Part of a small language model's weights: embeddings untied during training, some layers without attention.
Each number is 128 + 24 x the weight over its row's rms, rounded and kept within 0 to 255. Layers, rows and columns count from 0. Numbers have three digits each. The size before them is the row's rms in percent of the matrix's.

# layer 7 attention query, 448x448, rms 0.0548, rows 147-175, columns 336-447
100:148139097132102153146138136120129139096167161162152136114096106130067149081119113117101168136163174143176109092098129158156188144128133137124135136106120058129169161118141149172118110111140183114141089133107160132135108154100159152109121110124106135138141151095153122142158122161146118150129158141100142089147105130060114117103125103169
099:137128148134176143107145111143114134126079121136139142158166086128162118180134129117095090138150137109135128146114101138141139121133152077132114091118141157136118113098110150156128122146124120117122128129173106134124133092205105104110128120104103151126132143091120117147103126110137129114134120162100126110120094168097151151137157109136
104:134156144088134115176087122137116107136108160137077120102145112116177167168125117139137103118100094134168110154141154101144113121117126158125120108138144163147134143156122096127140116112142148126123166101120068119101101110168124099097149124139126088129120118132150134136139192088128136134109138093158106110138107142115144088128136162083
095:049118130125150137135136122161106107154100148134141150124119159164129072151107120217130106132084130132116120128146149123147111125108148124180143128158164139163136094088168127132123130125132093130158136118149100141097097130178153121175139139103190111083100149131116104100103129126156123132134111135147103103208100085143168148135139109081
100:091095130146128111131161146133111156166110106142110138140138153121127113132169147138122128174106128133124122091118109134150104154100131093111139121123135175146134120134115140216075164138123090119158128089153150131147089102105142104174087152106162113070094122143118100156097134116145137136141122176107134084159089114119152166118153094124
106:127113117163111151130130121140122157126196142119129086136101088146078147145129134107094100130156138147119135131131135107139121147118150159135156112097109145137094113108117141189119118160125108124088078116069165149122126175139118174129109120104106146170165117118124139119132132121135152132114169170108166154108108123127104115157134182115
097:123130132117139157109146148123115110100097136113133109124146128085100118077149173154126123121113145126103134155117114124146113099158113181165127125096120160123100128122152144142150137104134122133133106113123150078168128106142153132117107145139120147142143139176116137111102124102127097092124112148147139156129134087172147093134110143104
102:101122109090131111148155118121126111145103145090120160100133159102182149092143084147125135148070123158150102148146140102129117130100123137117134113121136132118168120170128116134122115096147117172139154097134104134161101129116127102123142113145145065144115119153171147171113152138140153147135137155150112105109123153127115107137113107105
090:128149129100095140129100191144093107141183148133107142114067142090137129104087076170136122115147149168172137079160142114122114121166142115146162125124133096144161105110134139119125145098137145149125143111125147133088132146117137164131141139119151134160118150149183111131131148141143142126125150138157110114125114106122105146096107120103
101:111169099172100127118072092116104144104168126124084146143119117120133108124073153169142114136166162121160151114124159142096122111142087110137119103183098110133131159156149099126116124129149112115127119159120159133124147119099124182117095150136162084107148169120130130137178101153133085126102146112101112121137148086121105134111110146120
108:129157089113118131147119132145110131139138125174117128116113141106153126100085119189162128126054149150137137123154119113120081099116128140102140137121152123152104146176110134110113178095125133158156140091117101104114103114122133145139133144165141051113117128174149113128112134118149140146104139103157150100149108117169113154108103164127
102:147111172104139110121143130146119135136090126133108110095110131104161126139158100116156117121115111117127102104104128136120135108121163125117088078074136099126166155172121121145121135123125139112145143131159110116104131114136146121122136123110122172106132160183135111090125173095139136135136095155135078123129134181097094113108140130089
101:137129151150133118123105122107141131076109101161126098121155121146128145125137170091119128173101136121128120171106139147112132128125089121138108121131146140141118178168116110161130139121159110073165127147180141134112157108104131145095062156119139139120102127129134113150122090115152101126176096125110129125097169155124140126138125108143
104:130156181146105134102143138149107108104117144164149152121157153155110114119152147118122137151098154128108131129145103109163142120117133092106097155126166158122155102136159135149173093116090102124123112105145121140118119072162131124111144147153148121086080096124126102134099088131146089120099138123183121096144129108143194128129107125111
099:133140111109139144141073118161081129088138112135123184194128139093121126114106138161111152119109178170128118129132126121103130120139110143129154172142110130152092146155156091154106124105094143115125120139118144143177105109132105141098122154089107108137125090119141121148144110125148103127111145119149156104179122103135123146108097153091
095:144155141143131133097120097120116138089126095149160136142184107184108140125134146106139108130176134106096122153121121177171161131121119113152062129122121140113094157123117109152107138174114119096114142132109105139157134101165112105132119085133118096114154122097112105138150098151131092137115113144146129142119154135130177123134121172140
102:173139113141118131147144145155127160143132142181092117131117107104150125134139137109147134140072133144154117134122100153118148133102124139091127136090160111158180142153113149168099153128124161139122152070144123084149086110127130144134124127119144075146106168133136076166077135093140131181108157159140129080131118147116101145060106129138
100:135123104140151117139138126148130120114130166120122118079143138143141105116117158151134121107116136136145143126130125153146128162071159144153138133100136133156131147162122133139133133109126128148115122100117123101127106146138094138149125092120157114136124133087112094140070126095120137120105151156131127145172146113121139133117119170142
098:114128086119155119124157097122168164092098130146094136149132139083159100107100169148137160148109159095163122132156125141081112089113131160093172106132092144100095154137154139104111142137139124144136125138131142116136149128123149131147083146116173133134181194132089167170103102154091140146137145149073111153137154130138110127142139135128
103:137120151173087134120160170123098149138204151122144170125143157138101173117139152084097074150166178137130116124130093118163132146151132120134122142130114139118112092105184135158151103172075116135106110099157158144136131151131107128120142162123115127161120072126070140160104104153158089113122127157133135113168131100143151110141135096146
098:073088107139094127112120079116133098115155109128068116138114137118122106116146108183135142115142116117159105107114127111107126147126135164147091096100141159082158096127115120128129148111124119140123137111060129141109062138121101142186145121124130108133213143195129074136147175149127109158089146144138109145131080113115113082093096154110
095:169151133141106145115109122141135160064118083151137138153114122119099116143171147074109118136115143124105097100123131129137147113110112145124055092151161147137141146158111116173109107098135138109125137109148123160140125094161153131119101095133080130089119116163161116120133171113135116157099085114147137102142095168088104100110081144127
100:183147133150107121147114135122121143141078121146131154124151117097144108131084116100139170143097096126096115121113119142155128108131107131095125134164147084129162168140142141077126137090139144108112126148152112118139151079098149124111079121145152112117114131166181195145168099107127109134168124081136081119139134145122082140133162099088
101:145176115165120121130121107119148145086143119149119143138107114120123103143125122098121131115181141156172167114139134111123137122134112089141169156174081127107109084118113132133135113131139124147104161138090159150096157117143111163081140120145097106167146142086159124169173079140112150139102204131106137146119148127128123138126136155155
101:087123146095183125135171148150110081146109101129144109151111145106150150117149124139139079131101162158140127174146107123119119107166149131144145161090139152158081108128138141125132121113112115141104116122175088088155142125175117077105189145136123143147128109129119144141105165101126130118138113156109111101153134153158198125157118124093
099:168115139133103132111163119122149123139066104144152085135133105122168127122118099121149138130147131125111114132078125102144121119123138106117120061090138104135180138129117147152101115112174126148207122124136127114090120131121093138132067126111098136123127144191131101111114113092119140136121098141176146141121104124109088105143153140137
120:127089144097139054114153120131164116142099139174157140156115128090136103128162089126117133136148138133123155080152138107144119082114095097106127093076131147131108112097146136121145115149177107141113158160146119123131105126107165079147156176137149213119133097151130112154142157157120102133178059117132135082116128118153086137150182076142
098:097139078140107137104087121075139137139148115107114117108078117098152132087138111146115163108098155163141125074122126130117115130124088100128148090141126079129151138154103151132060128127183164128139080095124147142126148163055137140160114123143155152130142122150162135143138128116150154166132132145150129089084102158107062149081121109116
099:154146132105149090159082141164149158174120101148113145117097094099181058187105092138163129118111121107116119107116143138125142100137103102087131125136162112156162116142103141109088156108174117105118153132142086098124115132122146097149119134126151130100116136137174137121165178115144138154153094111120096089156120147113088166088118111136
# layer 7 attention key, 448x448, rms 0.0541, rows 147-175, columns 336-447
109:139128117184111179125128116120102131116147097124158108144156075093111146118144115119152101135102118138136150108117129140144139150129126104108157137130169123110151136151116120141137144101167135130159081148131137137115131141114130147146128088166103111165150104106173120103154108137182130132106140105117133090141146158120138118114120104152
096:134127105156146147089116154143136137134092118197095139134107100104143129086148130151111182144157172086145098148134118110131158104136106072148115178112106114129157098113144119158098171138089125132146171101191134140131137114166174121144126165104106136097118135155154110143113118129142110117137113124146130123100138136131131127099143087144
095:113103148126184130136093111166141125133127092102138145128115145148157124124139147145136130137121147136125124092124147129144142182113112177076102157115117139116126133112159150154098088144123142117143119107143138093131103114132120167148152152098112126080086121120100082110094112136101145146163122144140132135135123117111143099167155115105
105:177096126142124125124137136155132144110156107176160125124071121173168162122154160152091116156112144121086162121165167180140116141109150112147122111133116155149103136091106094160119151100153147176138147138114129166104078145137119131105170109074070119137143090135118097121125095118130116142174139109125141128126135091109084135148126124140
104:183122181138108109094155126122088162129118114168111157148119160128128138085183146101113150127118169120089145152151145113174119102138148119145086106125141145132114131110129136158100164138120114149151153122128121122096122130121162125126189135132182164112101084126106121151067106131119123126121120080124133156117147127130136144133150088130
089:130180099132140133152104150093125090118100133150127099102142163084134104098136151109106153106131145150134111172146101088142153098115148074180110081120092104146133136178133140155119170130170136133071118142132147131151122164110119111103101133106105087163162119167169109144103190148149115102119127148110161137136089150119140103117168150157
092:144135126094132105168132100144155113125114130122160099110138158128177113131142109149149094107121099136115166119109084116117133128145157155140130111106178137085083109125113170069141102176099121146145119149096111113095121103102102128135123128158158133109119109102094156069136120136126158153125134155138109154143126127143108096126144156101
098:139098152106140122110140103123069188135144087085134183104149142145128137144161135137149125132136147132109136138119148072128105141096126153075084151099093119102163121139133122145140085130143126085170147116137154118137098122176160169156159119143151135094100159159088113101093094148138143140144138123139115154144122148130133115184110122083
108:107156099114129114135112134107085139119131133133167141141149131133134137137113112109139112157121141133105156106140120146168153129161150131098172144155110116097127119147132111125151155126133151101110114133105139136135091151138131083112165141144125109137115132097088093118149109119118110109140051103144124070141112148129123165173154112093
105:119156169126167134102153138087105105120122093081161174151127137132120121100089152144113071151120140131123128113088153150105109122155129156119159107192128170175094104096119138141126099097183125125136093165107094118125121122097095125145143125125120166157115144081124103122169157126103078129122113085132151114178146135154126113140137140093
099:131111126120145104129143095161101168145130124101154142132125155181153109134123138150143083106081137167130111117143168135163070134108155187104121133097119154102093159094108135109144103123115154127143116121104143135157104089155152158088163122145129144123109094117067105104128113145072126105110171119108129135144140095128131127209131148097
093:085151125102168121113094134147143141171114159129143183134131131135144143104122131116151143115126159094103090118111136154183148190104103139096115137143176115093178114105181171107081115148096105114147143135133155101129124189140149109150128179088163150104133140092125095127136121132118155149126062112143102124102102150118129149128136117110
112:098124165111132107113137130158110098158131112115096153149111116077098121107131134136143109128127126101132114140119116119148161143130155158106132111161189122144108118120159138095121100120119108125165108173135141104088151125105116151156124140138189149106114117102147116167093102125121140133138101134131110140112151144138160130090137075117
098:179108146131120126116138071114119172104152136136166116146136158147143146143168139130114129135121091157111134143143127123129136151098112118179122124106190192139110147136095108102192108110131113144134111094138124164118123098166118131132155123140100138103117088168095136151105112116107167113135122131136142119116158119087093138148153115098
103:146147116135126135126110136118115156099144097098125126115140148126169145134146156136090121114110119150119148166144131150116194080169105132113161094116151139142103163147136115151166143140164132138125129166128114112150094145096100181117127126159126130127107126146109066141105095134139101054158135101126103150136100121107117108134120150095
102:136120123150125150118131134150144126127094102150093153126099127112157120132142156144099099113118110145163127111131112130065116130124150093185132094140162159153098124134088098128123136110111099164149123142145088126095094105146105148127110114108105140114132134157168153130137162145121118128153192155103130134128162139137123116084116121133
095:149133103146152098133097121130094156134145156124142141147156162128138119097129150109121113159093156133132106133141140138140083143091140104126112106075134089119137130128160149112093116132100149067113146115125107141161127108167118141109144101121133148131110092123079101129095132146085125153073147124138139124128167085130154109185145140144
107:121078114131158151147129136111134129095109095124120132135135123156092085134123149132092131162134121147151146117118128168125082168092141136115110087108122122169135112118143142129095058154132173131090124107137125138141138122150146124121148103066130117107147132125126084108109154140115140156110196163146133142152175137121178071184121152158
098:148107130137099090097122149106128131076117116136126161132147105102123072114111057132141113136147140119087163158124107101110081060125150137110114151135127149140118094090125172144136086121147151101166157131150121112123135057101139138142153142129130143093104153151106126115112102165126108139107122113126100179164148113162122116189110119088
098:149175111158117129121128115149135134143087151160126122112136141085171144136133163125115110113148111154139117138140107139136176117136126096132130110119127130144075120140056146154159146110124120124098162105144067106088115131132120098095118090165106121151134096144151136172134147119191101163115129113107107130113088131123118147088149142154
098:148112163125169106143129099117130132100148139118203125111124142163183106094165162113145122140149138123117146095088138120098109166132133141173122107129140131120133137111125146105144083124158158131113102148099136130137084138098089121131157112097098128114133105109152133110118156102098131133161129118152140150124160133110109097160127159130
112:136165145137147110123116103143134102144134137108164104141100139129168170118132102099143166124107142135140082124098143121133150165100094131165160137131216109135109159128129106072103132172099072137166136159173149098182142156117099092158117198106123133121145127104177094162116143105108147111164093122113134127103118117074091099131144140116
112:098145140124116169109128144103079161140146131080096180127132119165082118109128062149147133129109139149117099135127162160149127145123099142047155190164118113090142129110151135118095150096127106085173118123115120111131160109130159123132101145142088147136121152127104082100159093136115107115149106117143119135170113142147144160133114147055
094:135137119130144100101137137060122155134106122115147134165189151124098109109110108102139150137137153121143128163137113091135114080135083108123158153151060143169151119165086122179145126096160121094106136116155122101175145077128150088127113139151102131146098150157101083145122188146097082073140079106116131144145143162138149117148133129124
099:126129106112144131140123110185146131092111141178119127108126129109188111136146145139100148122135132133131110117161114107137131118137117105150118156101124132070093125132126146115143135159109127141116156119144145137135092133196144180122156140110138112051126105126144101135110101128167156126130128150131090131122111079098177123122136112153
103:083129131119141148142129099168159116139094126121130155130116117165104136132121112142151166088156130113112123132122119106146104155128105107147130189115171116045173079093153154138118111122065088134138099136140147118129149148133165123154114126102163152121142126095137150118131127132089120105156088132104162133111132195119153164101154095122
103:122116097154143087089133116093162123167123152133151119144126151133115108118125108108183161118131143101085126114134140102144148135121112109095139150119116105078125165142127139102102137111133125121104141108113151100142116129118126084135128150136103152101115105137119102159142094105112146141147074118128110124101129113112107189124147114128
104:073126138124107128132159143111089129099150150071108129120147120139097140134109139084118131149135154142148115118100138124159114119129148151141117092109146110081172124145135115145140099153148111079118106137101180169126138145186170150143126151160168134155161146075128137158130094104114133125133160126087102156104151155113134103157118103119
098:114133096167161088107124125142091123152126106119117162171097106144099124094121102111148158152124151131091080087112153140145103124128133108048142166137130103133143134117155143139072155121122142150136131147116137108154151137106152108146148155095130170151149113096135084149131119138114098109145108102149128139121159098142143122165126124115